From a checkpoint of a small transformer trained on Wikipedia.
Training: 204M tokens, 6265 steps.
Each number is 500 + 25 x the weight over the matrix's rms, rounded and kept within 0 to 999. Layers, rows and columns count from 0. Numbers have three digits each.

# layer 6 attention query, 256x256, rms 0.0566, rows 134-159,165-255, columns 192-223
483481506486471486513512515513517516499515519472495485488518513535486499506500506472476491487482
504493499514508504488518479527477492472529497492510487553501512463489507508539463487549537489506
506541517493462489523426495466511509487474516476512519515512531540523507470499567516514499479471
489503509481497509535536524524520535483466499474498518438485477484510498531513513500503478482450
437504496470544541508494510481490491542472522497465539460528512543546493494521510473487468479506
533501510496522479499513518492537518491515467498493499520530520498538489464499555470507489500472
497481485543499482495512559503523512519498487543518518529519539495511511503473478524490554488507
458485473488498508532505478509463516504418530514514484509503468507540493497549503519465484487527
504525494484520493501474515498518540506466509498531529505485489463534492500498519497503505502472
494505499490472498502505535473509525522474500549507489504503505463513475508502507495484512511508
491511518524503511510549471514499515522475517483524501524467455472499472512479533535470500519491
503485485513484492513500490499476469521482486462507474509525502511488483492549478480520519512501
466496497509516500481472520465521508534513531528526473482502508536491494513524510469540526468522
496529512483507466501508535519499525508472495526466445481473514502437506527487435505519509496462
486525518504492508515504499484506516527487455459520468523525511481493536500521534473546481479460
512444492481500558521479494528498519512504496504488553502454504528508498476489481505442479504541
535504525481505529474537521459510487456518499509480534497497528480547477471494492511502507526534
478518484475475535481463511492489471497488509482500483530492484479553511465501512498484500514522
510487473508487554498483503489532514469487488527499450484475573536543539509498548497519500449497
484480535505516501460453508498527496465481477476549494520463477516492540508465503493483504478470
513541479530474503500577584504494487496512489506496472539505520439535465504531517513533519490513
485478503497518517520496491492505477497493519522467463482501519521480485497548479459435519477499
477480467485507527497461495488478523494505573490457520495477492529460472497502502540452519516508
506518530491476450518509502501518519513573478472486515516480455490427531507524493504536507531493
501521459486473500474496509510488513493515459516519489478462526441482502487523470492561529483467
508480502467541515476488553479480502464487479505483504492484509552509486518512499518492511475525
474515494469496496531486552521486565477500519536471510476516473505520456512455498504476496496501
508499478527492485474495492489517468518485493448513524495511518502478504517524506481493521534523
493485487521480490471492490488504477490530484500515520538502527494494507497520469480500510525511
482556528519515500517477486526482481509463488517473517482510495504493511493493482550522519468512
499501510455502539476450512464487537467524491526495499525454498527504497479480497498473496499494
485510550514482494481453448485492498509518486524543464457472521549506512468497481496518504523537
510496516464489495533491533510510498514491479519503510558519496494511469494489512530519457481511
512466535498474525484511533453490454502507503535511539508469543491470471499512528471480504508500
495486531509497489443507465508479466508493483458490463516498491488513527477463468476518504513474
523516481474484483482499519470527510506479507496482508500511509464502522498466515500480475530441
527484445457505460526519533501483530462509491487485504474478476519475483518492520515532499487481
512555506512452536477516532448547467528503528516510583492488506483535460507500505493492477465498
484489495494503473488486481524509498523483476473466453491555479481494549500500504472513518508479
483519484492498480501516480498457536504534490492505516497461502490507472513450521456491485497518
479501466483489499526482547502527498439527526486509464515468507487439522510509492492460509536463
509506493452435432494493524540528520487528529453480550507520506479482506467504498497483472532523
476503507534514503510534526495486488494460486538549504518533500520558533479487519487485502461496
527513481476511495501488468522526462499530548507480514501471546446518499511452472524508482479537
486507480551490535513522483553533518486485512517531530471474508465532547514491573509526492507479
490513506460493498470479456489525516494502465552486466497548488495494493529507484507504490509501
440509468493516467533534515492527506533514505492490496460544527526502491505513503513506503503496
493541532528502507442523483483516486506470461457507519534460496515489498492495449510493523463478
499474498485524472532501521441504515514488479452467489470533524494448551500482499496521517448517
485524471504500497498495549469519545506492549469535481446481522483488536490490557497484489473528
504514513497532520536528484504546522518465512520468495528543519487492482531520511500476508502526
500473443474450480515478509467514537490497464546455498461512513460534518525468469468490504504478
483514528504565436511491500537494501467450495535518497545514527493527471473495538517503502475490
501522533478516485479526532505506540500509498509454492459498498519522468525511505516476449455523
489564561458533495508503532458523526467487489504481509475515480506507447497507498529455482439511
497499501508478508499483466540480470496496501498496518506516505472510536504510511506533491546499
507478487499485498495498492518480479493508503514469493489516491491528522512512501502512511512485
491536531493536526508508519478504514482509489463510507502493507516468504492486511500487517472513
511488492503503475498499475523472464516490506495501501525506492488495514502494482493499496524482
484470496508471513503483480526468481542518504498482484521503516485509537487481492493520497505518
500533523498511503521509517485528515508525497499490534487488507517475481501524519482497500481483
499493518462505497492504481536496494517513505502516488508502488507558482498513508497483463527505
490469499476491463493491515510538533512513525491498490494475492489492470508477518471479472473466
516524523497508513507487541456494503509480476514537523534521499492498500476503509526520519470503
502516544508515513485498487526417490519483476490501506488535510492494517491451500487534470470496
501498505444521500485489503483552515512519523516472494489482503505509475522510474492481474473487
500503501489469513508530511497536486526514484507510505497529487502522550482495522492499509505516
492492513475514507502462477516504453498536524525545494534514500493492526479486470501533500506486
480491459514512501522495517478489479532500472486509521524470504520475489494520487503517532498483
511490532527530464520488496496522508502514475492494501482508475521505526500472516494507503492498
498479478528474473524493480540454480491504496464507454537487510506473508500510479456493560517515
522512510471507527478486498479520471491534472449560467541538541492506491494514483502497499520464
512538530484470517519489539466512514468474481466529486500448521508506498496491479508505492480487
500483456512504483524503510511482538475505478483481499477522490514479513512526534513530523491512
503523480519461492514469510523527478491477496507502486556509509497459495505514484512524505496461
514501509507523509498464483512514505496499486495488507508510496478459498520513449495532484491486
515497487537491514509526503505506500439488490478534508498517481527497523487528554499495492484481
479486516482515517475543463491423452495475476490476508490550466517533474493447520537509526503500
521476465535508509502527472500457481443494505538498499471482500483462511474505503520518537516489
503476498548532482512514492479518521484526538442472509464510503549498492512486506497500509533530
471505538509483477494500507514515505502497515491499523463482493510474546467487533498495463542537
506533519511504499516481483519568488476528509522510494540483537530474528508493497488489501483498
509485484536473506490474485482492484476508512507482485475488496505513481472543494504464537497480
522489515483526478458513524502498507466480484511496477505524502500502537487463530502558487529513
464489510515440509483481487478508489512524516559508481520494459489537493520511497480482486500497
497540499477543500485522532478537547494488492517495509465473467537526468517508511530454480431480
524562531455582476492557495483529534438470492509462491436490492488514502525474532521458437447498
530473509520456511497523469505474468518490484493537494539519501508470502464485490506528493539509
512485475498459518513491501511477476520532491526500506515517486516505491504527473496520498502493
518509522506529498512499511492524517485506517462473521475484507495508529483455515511454485489464
544473497499527485459517471487497484490490485528533505517528512470478517526477458496518490515507
527480496521476535479489498506484476515508481533540488543528514497471516482517483472539523511494
473500508512487515512467516491474523553518536459491507502476471524494505502546531520489495507504
496498509519498523482481551468449444489511529505507518527503487502500510482511535507452512523492
519499515523492493495490482475515504514513544495475483496479511508470507508493475453470486491482
502528501509524495529482525516484549495477458483498521498535464505515532508525482517519508477506
538510480470517483463551457550457441502553480492481507529518463527506489531476492490549491485433
464500506496549502538465502481502523471481478509491509489506496519508518514501489480490503490504
543508477481529522481502508504510523535488476539498485509530470496543503492541457507532490476537
519485465497522479471481464518478506474514467495483505487500538481461502504477510507537519484524
510507531516524490474475497437539472535462502492522516520449477481520465439522496494519540497512
521524525475535496464487479465502522532512491502536521494506493506543482488504489518501479467486
510441483553442491521477467506451432459490501462548425570520531510412521525513494462484554581515
503441504469502482490549502554440497487465467468538438510567495493527511518524517532468492522508
498505519482508504494484521491482492521457516482510499519443517526543484516485494546527506476479
497458503474491454520539482536547461503519471488497513506485485501523497541535484497540513519480
447485456515460474556446508550498509424462529536470533517492512494462537519484495490486512514501
508476479506479547471490468509507484555480455462507514496466520515485479528489492464517503496515
502462496493418507476533482530494483524454479464519533510474509499504509482501508525454457505473
486509512482483491511527470475509464481496484463536467502520518536516513490496500486463488524501
477494503464507576470581503534473473515497474487461489512529541504504507493451522530503491478530
518511502513530507517523471516518479517496491485514474471501472521537530495482490541518482521519
484533515519506462458517506531533499519475499473498538449436469459468540474491503504514465540482
496497507540489487481481492508525523516467524506521483499489525550474490493526520489515495511537
506515515513497522470500494429508539478525498528466511509447544459518466464530474502459531413512
502538481502512478495525492510493457495496485502470558504478545473472504484521502557551487539533
456478470535471514529529509457525532465468514549540480480516511516510484504503520468480509471522
# layer 6 attention key, 128x256, rms 0.0549, rows 69-127, columns 192-223
512506515473508469441527488534538497508518543527541528508480540539497479480481459515497461464545
499492527539515501506487535515526510488538509508486498513524451469476459520506512466541493482467
508493489508464521508498509483454480496494494471522491531496521504505515481511500473492546524530
498425484504470500496509506489505501434507533510478494497510524513477444492560473526480486530516
482499502495519491448486461510527540528492513503476507476500477505515487491497509541511496488501
517498520463515492472547480542488584511513527522505484486431514506499489512484458525479489493526
528510517480519528517517492511525487501453486469505508510522494498488486455525477514496473515508
504444527508522484482570515506556504531465522474493488520515454547492488491537495461494480559533
507493444494499501542513480535496514445477530484522482469485509502524483527515518463448566514495
497473519466530545437513503541536496537544507532522524445533484520548527488508473548462484490476
512500509505489505505511509512515496517528519525476510494525468521501476508485522501506503498493
502507463536517518513529498525488471508509467505525459529527497481479518496537507468498527531519
524490455526477512555464484516476499458487494483511494500498542501484543531504510452517558555492
483439524556488488497519490491488491512459469516501510504507521487465532487516520509513489490492
507499482465494495515515509518504493499540491497510520510500502535499473485492524482472460489526
471510423490510519476499489539507519532451522466480536486480512530491537518511475514580466491525
491522513482531486490488510497498491458519533480532542527459480496511495482502493516469441455473
514492515499472476480471476469456503531482493549523462514500482489479509483553467474510539513509
511484529517478508509509534467468483494512478493566471536464523462508469482504493466512472490503
514489523504523487528486473511497487489480546497467478514521500520475467467558500473482456483451
519517547485511518506523515517499461457518450489519495507502543501497508485457489481487513477496
462506483536459526519503423487485471490543566516486478551520490499505472480497463449505535528543
491506485465476519543513549487480498478530509443513468452490503518479475541518495474470479473486
494496534520495514458542551513509526488524536543534537483477509493454528520548489451449505492508
488517515488520472508476516456469492491561521526483545462533484509517472493462526490485526449456
513527548485490503468493549514497530500481522518511527471500477521485494497499514540449497518515
499555514532544528491518461467551457454490475510531551481489511458509508451462468506494503495546
510480484531476501518475487506483482488498492486505494524513517516492497510525491481514510515512
502540542446528480475518519485556524525497503543484529449488493484526482501489523564485411449492
503500475540501496530494489498499493478500511492493492504518537495489493481469494471491511500510
513498485523508494502498492506469495472494477459487495523503509487480517503488498481530542514502
475510529463503519508513495493517503509510528521495517464513481505511490497478528499485460479488
489505493520489482515498496480498521517486466480481504480501512491483498489500516500506531525526
492477488543501491502486483506479496470491483471480495522520518513456508487492505475516535502525
499469505520532514484518501536502468499481509514532527523494507533519489483510475490526508468500
502478498453506524507499498517510495508482514475456476485450468497528503491513463491515494502486
528485493537516490472486518501521479508486482392526477492479518488497500505497499519513498492516
495514478500474514481472504486562473536523511533512507480488497478479484504459538500504504509497
495496491542499525532518480482539522465471467504479514516520494491466565480467509487487503534533
495514527461502514475537502500504476509496502498510508510481476489498470502538510527490485473488
505483476515490480502523488502471506473509486482518497532512477498501480512517502447544542524497
506494539518493488480519499486541492546494536486473526498519505477501490478533516503517523469552
505479484505498496496498509516498480460484514491522499542530499495468526512498494467498484485470
485456422568413548528468471529466472478493509431493461542495527465458524478496480423564591553523
497513506489506499503491497485505514486514505487488515473502519498500515504487528504494462491510
505540495482498454507482523493555490496511523507477547508518515475489473484449506505491477512536
471520463496490504495492496519486456461525491522494513483505489464489504503488525526495511502531
509490472512524473486484460498481501504489476519525500519512478499487520531478534493516510555506
476521546457538515507503507502556494499543506531484503480520478513523465511506530510513520466472
461506494495507524515530446511484505546525500523501456520536497479487458503502509553527499497559
524514471455556500532523460482518482521518540520524553522528466503521456519496507475509518534539
516475454451472509512471469510505484479527480532494488492496528510477535536515512466515467553517
533485486517471463482490473527512531482488511541508509525532511513492521513503490506467531517525
499519512490487470493512527475472476500471508528469517472525491513468517538470523470448522504497
488483504521488515530503502517500473489486536507483495528540532529492504504527468469487491520501
496515498473526522530542486516515515496525514494518482494512459482528467493490477463480500491509
506441473480467520519483514547496511517465521514515538523496505493522506539523503486476557465488
466507503511452485502462468511508486503521533467513464529510511498501500505435520464498463513510
504489500464506481490488509508507476544490491501503511471489492498474476499484544534479489482540
# layer 6 attention value, 128x256, rms 0.0517, rows 64-127, columns 192-223
476502524508517500515511497523513461538537488533528468482527484479505516514548462486531523507524
489506487480509507462470522523519507450506520502502494490476484497494509505498460508442521465473
530527519527515548539513474530483482498520520533475522494495493548479513466497517489488494498480
484501495511528500535507468461487475474517482530513529482514494487502479513485470523525502490470
477487500498514514496491494490513491504508468478486514496486465479494491521540517515513482499519
512500508491497464499482524483506490491476474504532497512475495495532519470498515488473497486431
541484542483484517483480527508520508484504467502493494538528518514538470527527519474512532525494
455493502497509531512484509523476496526551545528512511504532494496495497514442478490480496501487
577525489487490528491508488486510495489522513478529491492515473519478478498541522470538477515478
505521467521474501478521509532524541471499517535479514463482525516475518531488523524505493477497
512477515479473437503528519519520480490462462518526518498506516473537552490509464504543482521555
445510510499483495532502513532464489480547461508498514457538476539488487513549486479507521497457
528510470498498484504505476509482508463518483521546507500445518518528509509470474472459524492456
522481503529507509503457525482537504524515478477527513496540486473478505486485499502502509500488
480511464502467494490518459510487490508512497503485459479488512492471496541493495491504466490511
462468516494489477521504450490505456520497520487521481510522503525528513479507472482484515503481
475499487480471515477491477497499509503468521479485482505494512457508486508489512473509491536535
484496485520472498486505480507490516522538444493541473526481501487519462471510500524515496483497
497490472493482507504541502529482509463480457474455538492509525466465536489498493519541492510465
494505519486498488501498500484496546512482465477496498503506509492523524490528493469488483520500
487470490513483471522468560493516531456500483554504470511532539515476532535506497550485492521467
479521510514501519529497454493499489551498497513488540489491510520475495485506505497524493505535
509493511498466503513515498506478480481442536516479462529479557473535506547462514514540468477496
502466475539509491514521490529474495493522476491455491490512516495557506529468471518492478512515
513512498486496508473529472533490501533478448500471522480511487517526486489508508475510484532521
499505508486512526522527448484510465498531522543459513511496522475459471465556497521444508505522
523494503501494496505485535560477518487482461524540507512492507483496526522529526523475497484523
484476508527539505492519483543480494517474499531446500499482506519477480489509498474503473475488
473513518533487487504475492485484473555462508510542501501467478477492463444494504516497494502472
495492504479483536483484463444492504479494503514490498528490490484521482521516505485534493492495
531501529521502508509576487503516471488449511496493535512472476515540502509508515484489510490479
476550496512497493520490474462524482470523490472451521474482492546488512478491515475517488448461
496520492505547504482525495445485487502495483506491530516490522493467476472505519557521515509505
522492478516536487522524496505538460485515487496487489466532511484503497524497514516526480521496
489574486533516527469491537546503467519497502511499514487475511465481482511492505512523484474526
516515489499477454496507516521491485535471442489464471492532490481518471511477537500546499516488
485518528516482559497549499514500480510490538499475556513527423515472482478499534469511507500521
488437524491511476473474546438491499542514515475530506540528517473511535486534509496532501494458
529507526518480559527497533493493517526449504482556516506499500488501481480518506466504523502492
510491460484506483471543513501484480497434462444504559494481465463477504470494532493473508483510
466509483486456489502509567493504489464506462496495514496525540450485491542539506519519494491492
518528533502482471525495498531493503480502477490459510446538496524508556538512546456492498530507
500520525525505509507498465543496478490447489501491497494539500504511482524503497479500485494550
492496515504501449482485513479509519503501502478555487524542486520515513525514524450461509498548
506490546543493465471496511544495508454489478487489498518515494527531512536510456526524481515496
466506471496509532494518487505517499535540510500515488499510490494498490557504504457483526515510
474495454479483496522454515499529556545506503519516461502484524544488480500499502522464486528524
536541520559500532475533473483512468533505504511503534475449517501507528506499495477521509493499
552479508498457519525529501538500498476526512516492551476501497548451525529561495451500539521537
476499454441464473554492499498529553502488515481506521527509500487516488500525521506477517546480
541488507516468502541477515533509468518507450505525470494507495483527468510542476492485517519431
503473467473465517500438507510534506493502458520455479447489524490486501473515464496482505487503
460497540511482524489547469495514478539524495491478514466517497455505515422474526524470476499483
477484521482448496525489462466518527528474509512510467495485471529473525533525474457490519513494
484517490455498501498510452460500512450520528501444482491419542502516490500456461453495488520490
534454518508529512490489542491541512491510518460561471517467500499519512476486514503507514488510
454505503476493489434504551476466502489492557486495493512545530541475534531513504462528472504512
536507517497481467528517455539510515498520492493547472514502514408577484482478485531548506542515
461530472484498543545521484477485519460471515480504527523503512486519485486500506517520504489518
486547475475483481512479495493521514487496471468503545486514505538490507530473503532522500456514
554525484506499455486517485518506496530513476517506486480477495501483480458486528502523491510504
501496508541487494520466463578504492557549495490494495506553486542503478505509517486500510528510
514529484500492536551485519520514504513491533489527488517497528452488491524476497511481502479510
501491466493502522505486512485493523553468459536490480489478517511483539532528507516485466515460
# layer 6 attention output (transposed), 256x256, rms 0.05, rows 128-255, columns 192-223
485518509500468511490517452523515479486469496500486500424482492464508471507499468519495495534496
501466488528498524507490487513492495478495483479494508510492505491511501477493497450538502439490
493485473505449512503472521482574511510495505499532504491494489503472491478513485505513541544486
524512483512457524523495473511536529486488537496525508443500475511455538498529501500484507492481
484487463474548545479517469501479506511478507486507512471492505481506496503484482514457484523503
476495505535524533493463520513483502523533461472492471538514487508511505461501474497522477519482
500525494502503505473521522536475511500472482552497504465529481508496493496506489530504479489508
468490501499507509472538533468468487508491488502485461454477494510551483528510530519483516503516
493475503468511487484512506511480500486497466522529481524482484516504526500506487511480473465534
540498506453458486494499530486562505509503542561499525521498509499477515513540530479488513469472
514496472484467502500530486497473497523517507521503520498482517487470500528505472495468502528479
507518488489468545510540475485496435472534494543471523498494519495503512500504477495514525539459
493506479513460483520491507484517521454470517504507513531519486452524493504530484467495494501498
513511520508481472498487494494548499482515498498485482458517493502528490524462502504489491481476
484515508513542473498484485504507502527518469457488491555508528490520495497479507496499552557506
516508461465508518484525483455436508510488546502471528432481509518505485505502481525500459538512
512489506505491483536506503511503527539475515526503499488484485473514511508517509466494452482497
503499528523502486522490533497475489459519540503498518481518484530502502491486512521474498516492
514517508533518512512507480472495474487478525523484510513508485491492497505485472488467511507479
483504539493503487483466490525480498470463455496528483513500494477531511477484516498493465521486
512533485460478523527489527501510500506467528535506521526492517509527489492492513488522482511505
498482526524487487521499486480485526478482479515518493464513493541483520516485527499473478506507
492476456528517507527480477487504458499494499523499508474472498489522500515482481508511543531527
499481531527489493521506475474551474472484484526491499525497472446553490499520516482484521529492
504447511497495504480521488477484483500527492505514501492438501504512493484506510498500468501500
518503511496512507510486514515484523518451512475517493452523510483474485494459492535537468540514
496500526500502534525534492500513456474522476498466523524490511530501500509479474503527507504458
513517480490538536504505507476516454539550486461498515543487493492472533519480496497515484537513
476516507494485516518508502514510484522524535461526555483538522487491510498477519521528486530506
478499524515483496503448480505510537520460495504522502497517481533449523514533486528507481519529
527466486531495506467481495469472521480493485476524505535476490476528525484508526496482518516523
505483534487497513509473548504549510501506504509503490503512487474527509490521504462472501496504
484456512536486530503525496515499519495487501469495498477483507487488493521514521484494502506517
504445504495523506510488466537486455516469461493515489469463520506546482468461555487505509471515
523489504492447473517466520457557498518485513493524500510500499465492492514505516515509475540499
503505461495466505502505501461523521524490518476499483469473466478472527511487536503528520520523
471544522491508480500481500500515535512486541518483516497505477471508516512498492505501503511482
513471468477481517496467506527439531511523454469488530464501503548510520480453500524522487493513
519535465537499460486532497546509490504498533518528463481467481497510480489499487498503477509473
487519508539540470477504493480497488519468475472489511510482500459547513488532517509503569473487
428499521522482501491496518518474514477483485486488490486469457480533513494500501496484517490520
541515510488492497488509519494540498477513539506500522522511512504489498489514493468472514499498
484541477532516501502478534481514502519518516521521543542484481470500482493478500518479494509472
489483518519477522496472487472514488493464502528503520486522495527495474500510498533517537530466
508504457499481509496484470505483538516456503495495558520486518476492514498517502483502496516514
527487524502506513513499507486457501468486491506529498492487488505488486476520498501518474506488
457528521483485507493503521486503503537515477459509568514533522519557513486469485507526511492472
518499535512556478497531515493452502481488515481464509468493503527512505492485545532524508469497
481509483531508491538502505544511546516489486522492495507499483469534493524517497502504451453459
538501528515542465483472526482479492469518486525523517512521470487465519468473494483518442495498
488536535563480502497477501484495519489481526480514502511513484488455506484534500488493535555500
497542510497516522494468500494464499466499460463505505466506470516564505480450533507483491515513
509498539503507477507463504478495454489476528529513493516481467490509475502500508502510482482510
518498520481508491513504492515527518459526508473466481507533511530486505510486486479508473482489
481477500551492492494514495500507480480529477476537533496541471498518503488512499548522544524492
509491551491468490488480451512484479491498494543513489546509509482499478484525494507503503514491
467496518495495493506474487497468487474506479480492523504512517500470506479518529499471516502484
490502501481502507484513515496524510504479494474465455475496489483490549506452519501509467514518
506445532520534506502507479515534450489518465516513508533528519510496493478508484518518517513491
515476526512499526517481474502545467480504480461503505504517529514475516481456517463478546518488
504512494474495520532501511527492521492518521493473519457546479522495494514487511503515472496524
533512527504523486514479543502495528484521499481498495506489471504505507510493475506501471507528
520499463528500490516509504465494521467514482500514499488508519460534488506486509475467485529470
486486495497474515497495539451517456524521486518500469511489498471529495503484488486503494472472
516518478522538488522517479486476525475493539521496482494528479519510505502472531521460540562483
482496498470497485494502490471491492504508484560487504532488499497528504510521499509476487475486
460422505496486506509479465475533469464476511482531475467490468477454511527520532463470545467517
482453534522498474502507520516499489510488512490488477490508508493507519503503497523474515518516
511488468497510449488517524505487520492505507482495482488516539500493503502487506493491456504522
497549495501503511493514487550468530511477488503497487482536517529515467506516497485477460541513
460515463504481511487485470520479492486494505505484520490478490512479511523510514516484455506501
537482504523473492490489508480525522488530511448479467492508486499479514487467540468501459465485
511526487506488525512441472516495491486487521540497524509499488483509477508513512492490543515508
546474481501468514509486511486509506489460480549501518468474494500522487495527497514466521470488
487494485518523505499516476477481524549511503508493485528474516479501516511499509510491529509480
487527503472506541476486475520509497510480500501512498499476504502517485492512487484481490465514
514459516504516534485506492479495487512541508533498504522469493500490487484504512499523543478488
495478510503525502469487473515451502517475470538468487511479527494520469469508510537502506504505
480514520491472505521481527503532522546513514504519496466479469538502520505515511488493461486522
486533497476511488516495481508500513450500512460512486551528494481464498507523532489493479540469
494510488468475484509506505506526504494486498529488515512477518501481500509517489504480487467480
493539511484490503520509503497504525529490541518487493503536508479494500499522471529509434497489
504494516537493546529484513473530484469490503463502541506506483503523503487504496525514472493518
487514530476524494507511513492523453559535523506520509569504496468518482487551470522496445470513
536457510480480478475477523487514497484484487508510532485508493532532500477459508505512519541476
466553515519454498495521534536466518530464507503499511425501477478539511487490479478510496462479
505490495512473497483482501467504505540502502492470527509511487505445498495494475494521510515514
459506470518447471496509491493489531485514454466472498486522487537501521536500485454510507506501
506555474549541510492491502529513526518454471527524497515472510504530478528499543478496527517472
461474496510472450501483511480518480503519488505500541493470467516488499520543466473499483531449
551522479554515467515479532489505492472483496505493497480542500469505516513536522506481489567498
505500515537526503523512502525531554499503517501508522521487494507515494480535524475487501512485
512485526530509508530490509475522527514487493482500490524517487500511513536502526497501498463465
484472531476481477491511509502538492536498530519506489513481493512501495524534486538519478494491
506517498497460514507479485508509516492474526494494535502484503478491500476513500484537486504515
470557539505493506521491518510532489490520542506541498531494472486488519519492498460490497522468
514532483519532487496515484489449512489488541528514485494507493501507506505475525528482534588496
489504498472516452491483490457501487494509472557477478528495493503541510525520498522475483479479
475409507505504514500493463473543460450471507483530471448498493475470496501505534465458544469522
485463534512500474500497513504495478512499500491487464487534494482507530524503500544467513530492
508497472512492477488548534495489529483533502489506471480488526487503516525482518476467470544510
481546473510515527497519490521471535511493483491502485461528501539522487517514509498493466565495
467504476489478509483486476535478516484509523501484491492459507503491519526509513511477432539489
546510510528460509501503526469544531475526526457511459488483479494471509484456534464488473474481
492524482508489523502463449500519475494471522535515530516506498468499463486522509489497534516511
548473482474468505499484497484503507475468493567479501436495478525526474504529491497463492489489
495491493503529503489517475501471521561512490512473461511503515466519495502492527506500530512497
492515512475510520476493475533514537492493489483503479478492497519505500504521486485479465450517
526455521498510535495493474493480445515539495542493510542464511497480481477500500495510552466490
486489513499520492475515479510436510516505458525459479454489514487536486475496506531506477531500
486521504485473486526475534495526531545500502515514495477481472540491517498514501481475468462521
495518495494528485515508497515480518475519497443511508541521468485462511523525536489486490584469
495502488472472491511523486510529505489511503523485510482462535509476500516529482489476469475487
501537490485472499524509489479496541562514526505487487514524490495495502501528472523497432538482
487504540538494558538480511482512484460485529457496558531523480486514516513510502529508448480520
489508512462517492521504513474556455555527536522506514604513521499507495500571487534493458423518
510448513490490474484484525467494492508502475501518516483501486524546498474443513503514502559485
485556535496439495508512513551450534519448495498474504421514490488516507497484466477491478468475
514485471493459483478485495481508505508514492494458526520531480518423474496511472491528510520521
460503461540472470499499508499510522495509471462507510493511500534506532523504497468527515513481
498566462549557486495469496565529527526451484517504500529490517529524471524494530452511510522484
470456484512459435493482501488502472502521505497481535497475464510483504531536452485496471536462
532540480551498473502477543478497517469462521497498517492515486470498509513541510506486496562510
499497509535510521530520486519541561507511519483487528468513485510488488489542522491485513493501
515489536534521500528466499486516523528459514480506508515527494502503521527498519503497478446496
496458537480491493500507498507518493565531507516494485482486495511511518532525505534514481500498
509497480487463506512480477512521534507470558493497560504477515456499488468517512483530475485523
472557539507490493535483506521533493512513528507545497558478472473481518511505483475503497553457
# layer 6 MLP up, 896x256, rms 0.0523, rows 0-21, columns 192-223
508509512508518511530500479458503502439497501521504496483513517525506474528483496486486515513509
476463519463536556505520472495495529584510534476437466485530492513533501509528519454501505459499
505495536496480480536510507461526509497530497513491519501519501512503511508504486504480475494490
471553519502510529526503500511510485477526508531556540473480521473523514512494475518459500471489
505537523471524489497507503468520526488498492537504494472475530504523484495481472540491471500501
497494550496490523525519515451526483511531531502487511533476482462494509475508488495526496464495
449486533535548483538502489507495542527497501486485504490517474524465544518498500499520487476492
549498521496513496459514531465499529514492531500496458492489524507524523490493469475495480531497
540514563412477506505516521517500520557523534530481520514524490473460532524512486554521451449503
472508544503504517463503514504502513472547503486480519495507535530476489476524536517490478461455
495502491534548486526529471474524548462504505511558513492461535532481492506462485488514484464477
494499498516494521519503551483539521523504520514518529471482458517542521520490529520497478468516
467504503503556509474515502517564517503529519490515496494513472535480519508508518493452484496506
479503551524526529459490560456489487547473562478535507455499495494585514467551527515498513446514
500552505510545514491504488496518494494500507490509498499527502469524501534458482493497492490519
478541532498478458530462444511518507502481502496460496513517464526522514486477508481480487503476
480514525477498491455496495464458521458541469530485483506467520480497482478495514532505466471532
461513492493477539514553503475492477493537504493489487460502543518571490518480487487501497532467
522472499512525436529483537502544490502502491491519534471473503500496547506530524531488459453494
524489494486523467487533513519522514545502527486500501466508473458480521515460507523505439438513
538482543497477516550525509491554507511481515479485499507538506527491533517489506478488531487496
502504528461518510489460473481486520534487534522472533503503511496524496480460515503524475473492
# layer 6 MLP down (transposed), 896x256, rms 0.0539, rows 0-20, columns 192-223
462491551492499500472483499500518463547502503504511494497496489518519481485521493493501476486467
529533486487510494472529496491465511517487488529536467503515527481473504456491499465518514477510
486484527484500503492517498537494498539464496479508475481513512528521507499465495500521487470493
461534481490524502491561522496490522507523533494551519535528455524525464525483505526504521512497
481474524465481512490504484523500487493488513507447507506512505469499488484541477541523505506481
490486484499495506459548472518483491521490494508490497509506516461494501494508509498484510481479
529519488520518451471513486504487510478473489479490514550466518486472502497519514509516501499482
508527539502473490532524477507479510504466484489520532501503480511480499557557490487505521501509
484466515489459458508499488525505544544491478511506488494525443495535505520489536511510509517529
512500486519517481473516532532512538510516492513531490499553505456478492515486502503505504498495
498507526560505495498519497501498502475508478494466480500510575486508494506491516499472506518503
511569509521506480493522497528479524493467519514480468513533483499464465515457521509448504489483
552451545494447463509521485501501469496487529517504488475488521473488501488508464489497475480481
505523496527438494467512518486522487494466556495512418517466488521446512501518503480473556451524
509524538473465472518493492513502514497518500517533545540491511533523482489495534532535498496440
506541497499505518514545507471501535521529482505454510526531520502529566516471514487514478505517
512515480537521515514488525490479500501486463499463448500463491526486518508491533493474491496530
491513522494484475508496510478538510526470532473506471544509506477493496492482474467511450496533
484489516521521451550510519476538482511513493535507501537466447465501540499474499480492537483533
479508476464498464488515477513493480538527490500540490477494489486504500500468531503517486517472
513503512467491485477473470530474509512495455534502532490524499495541505485535547509497488497447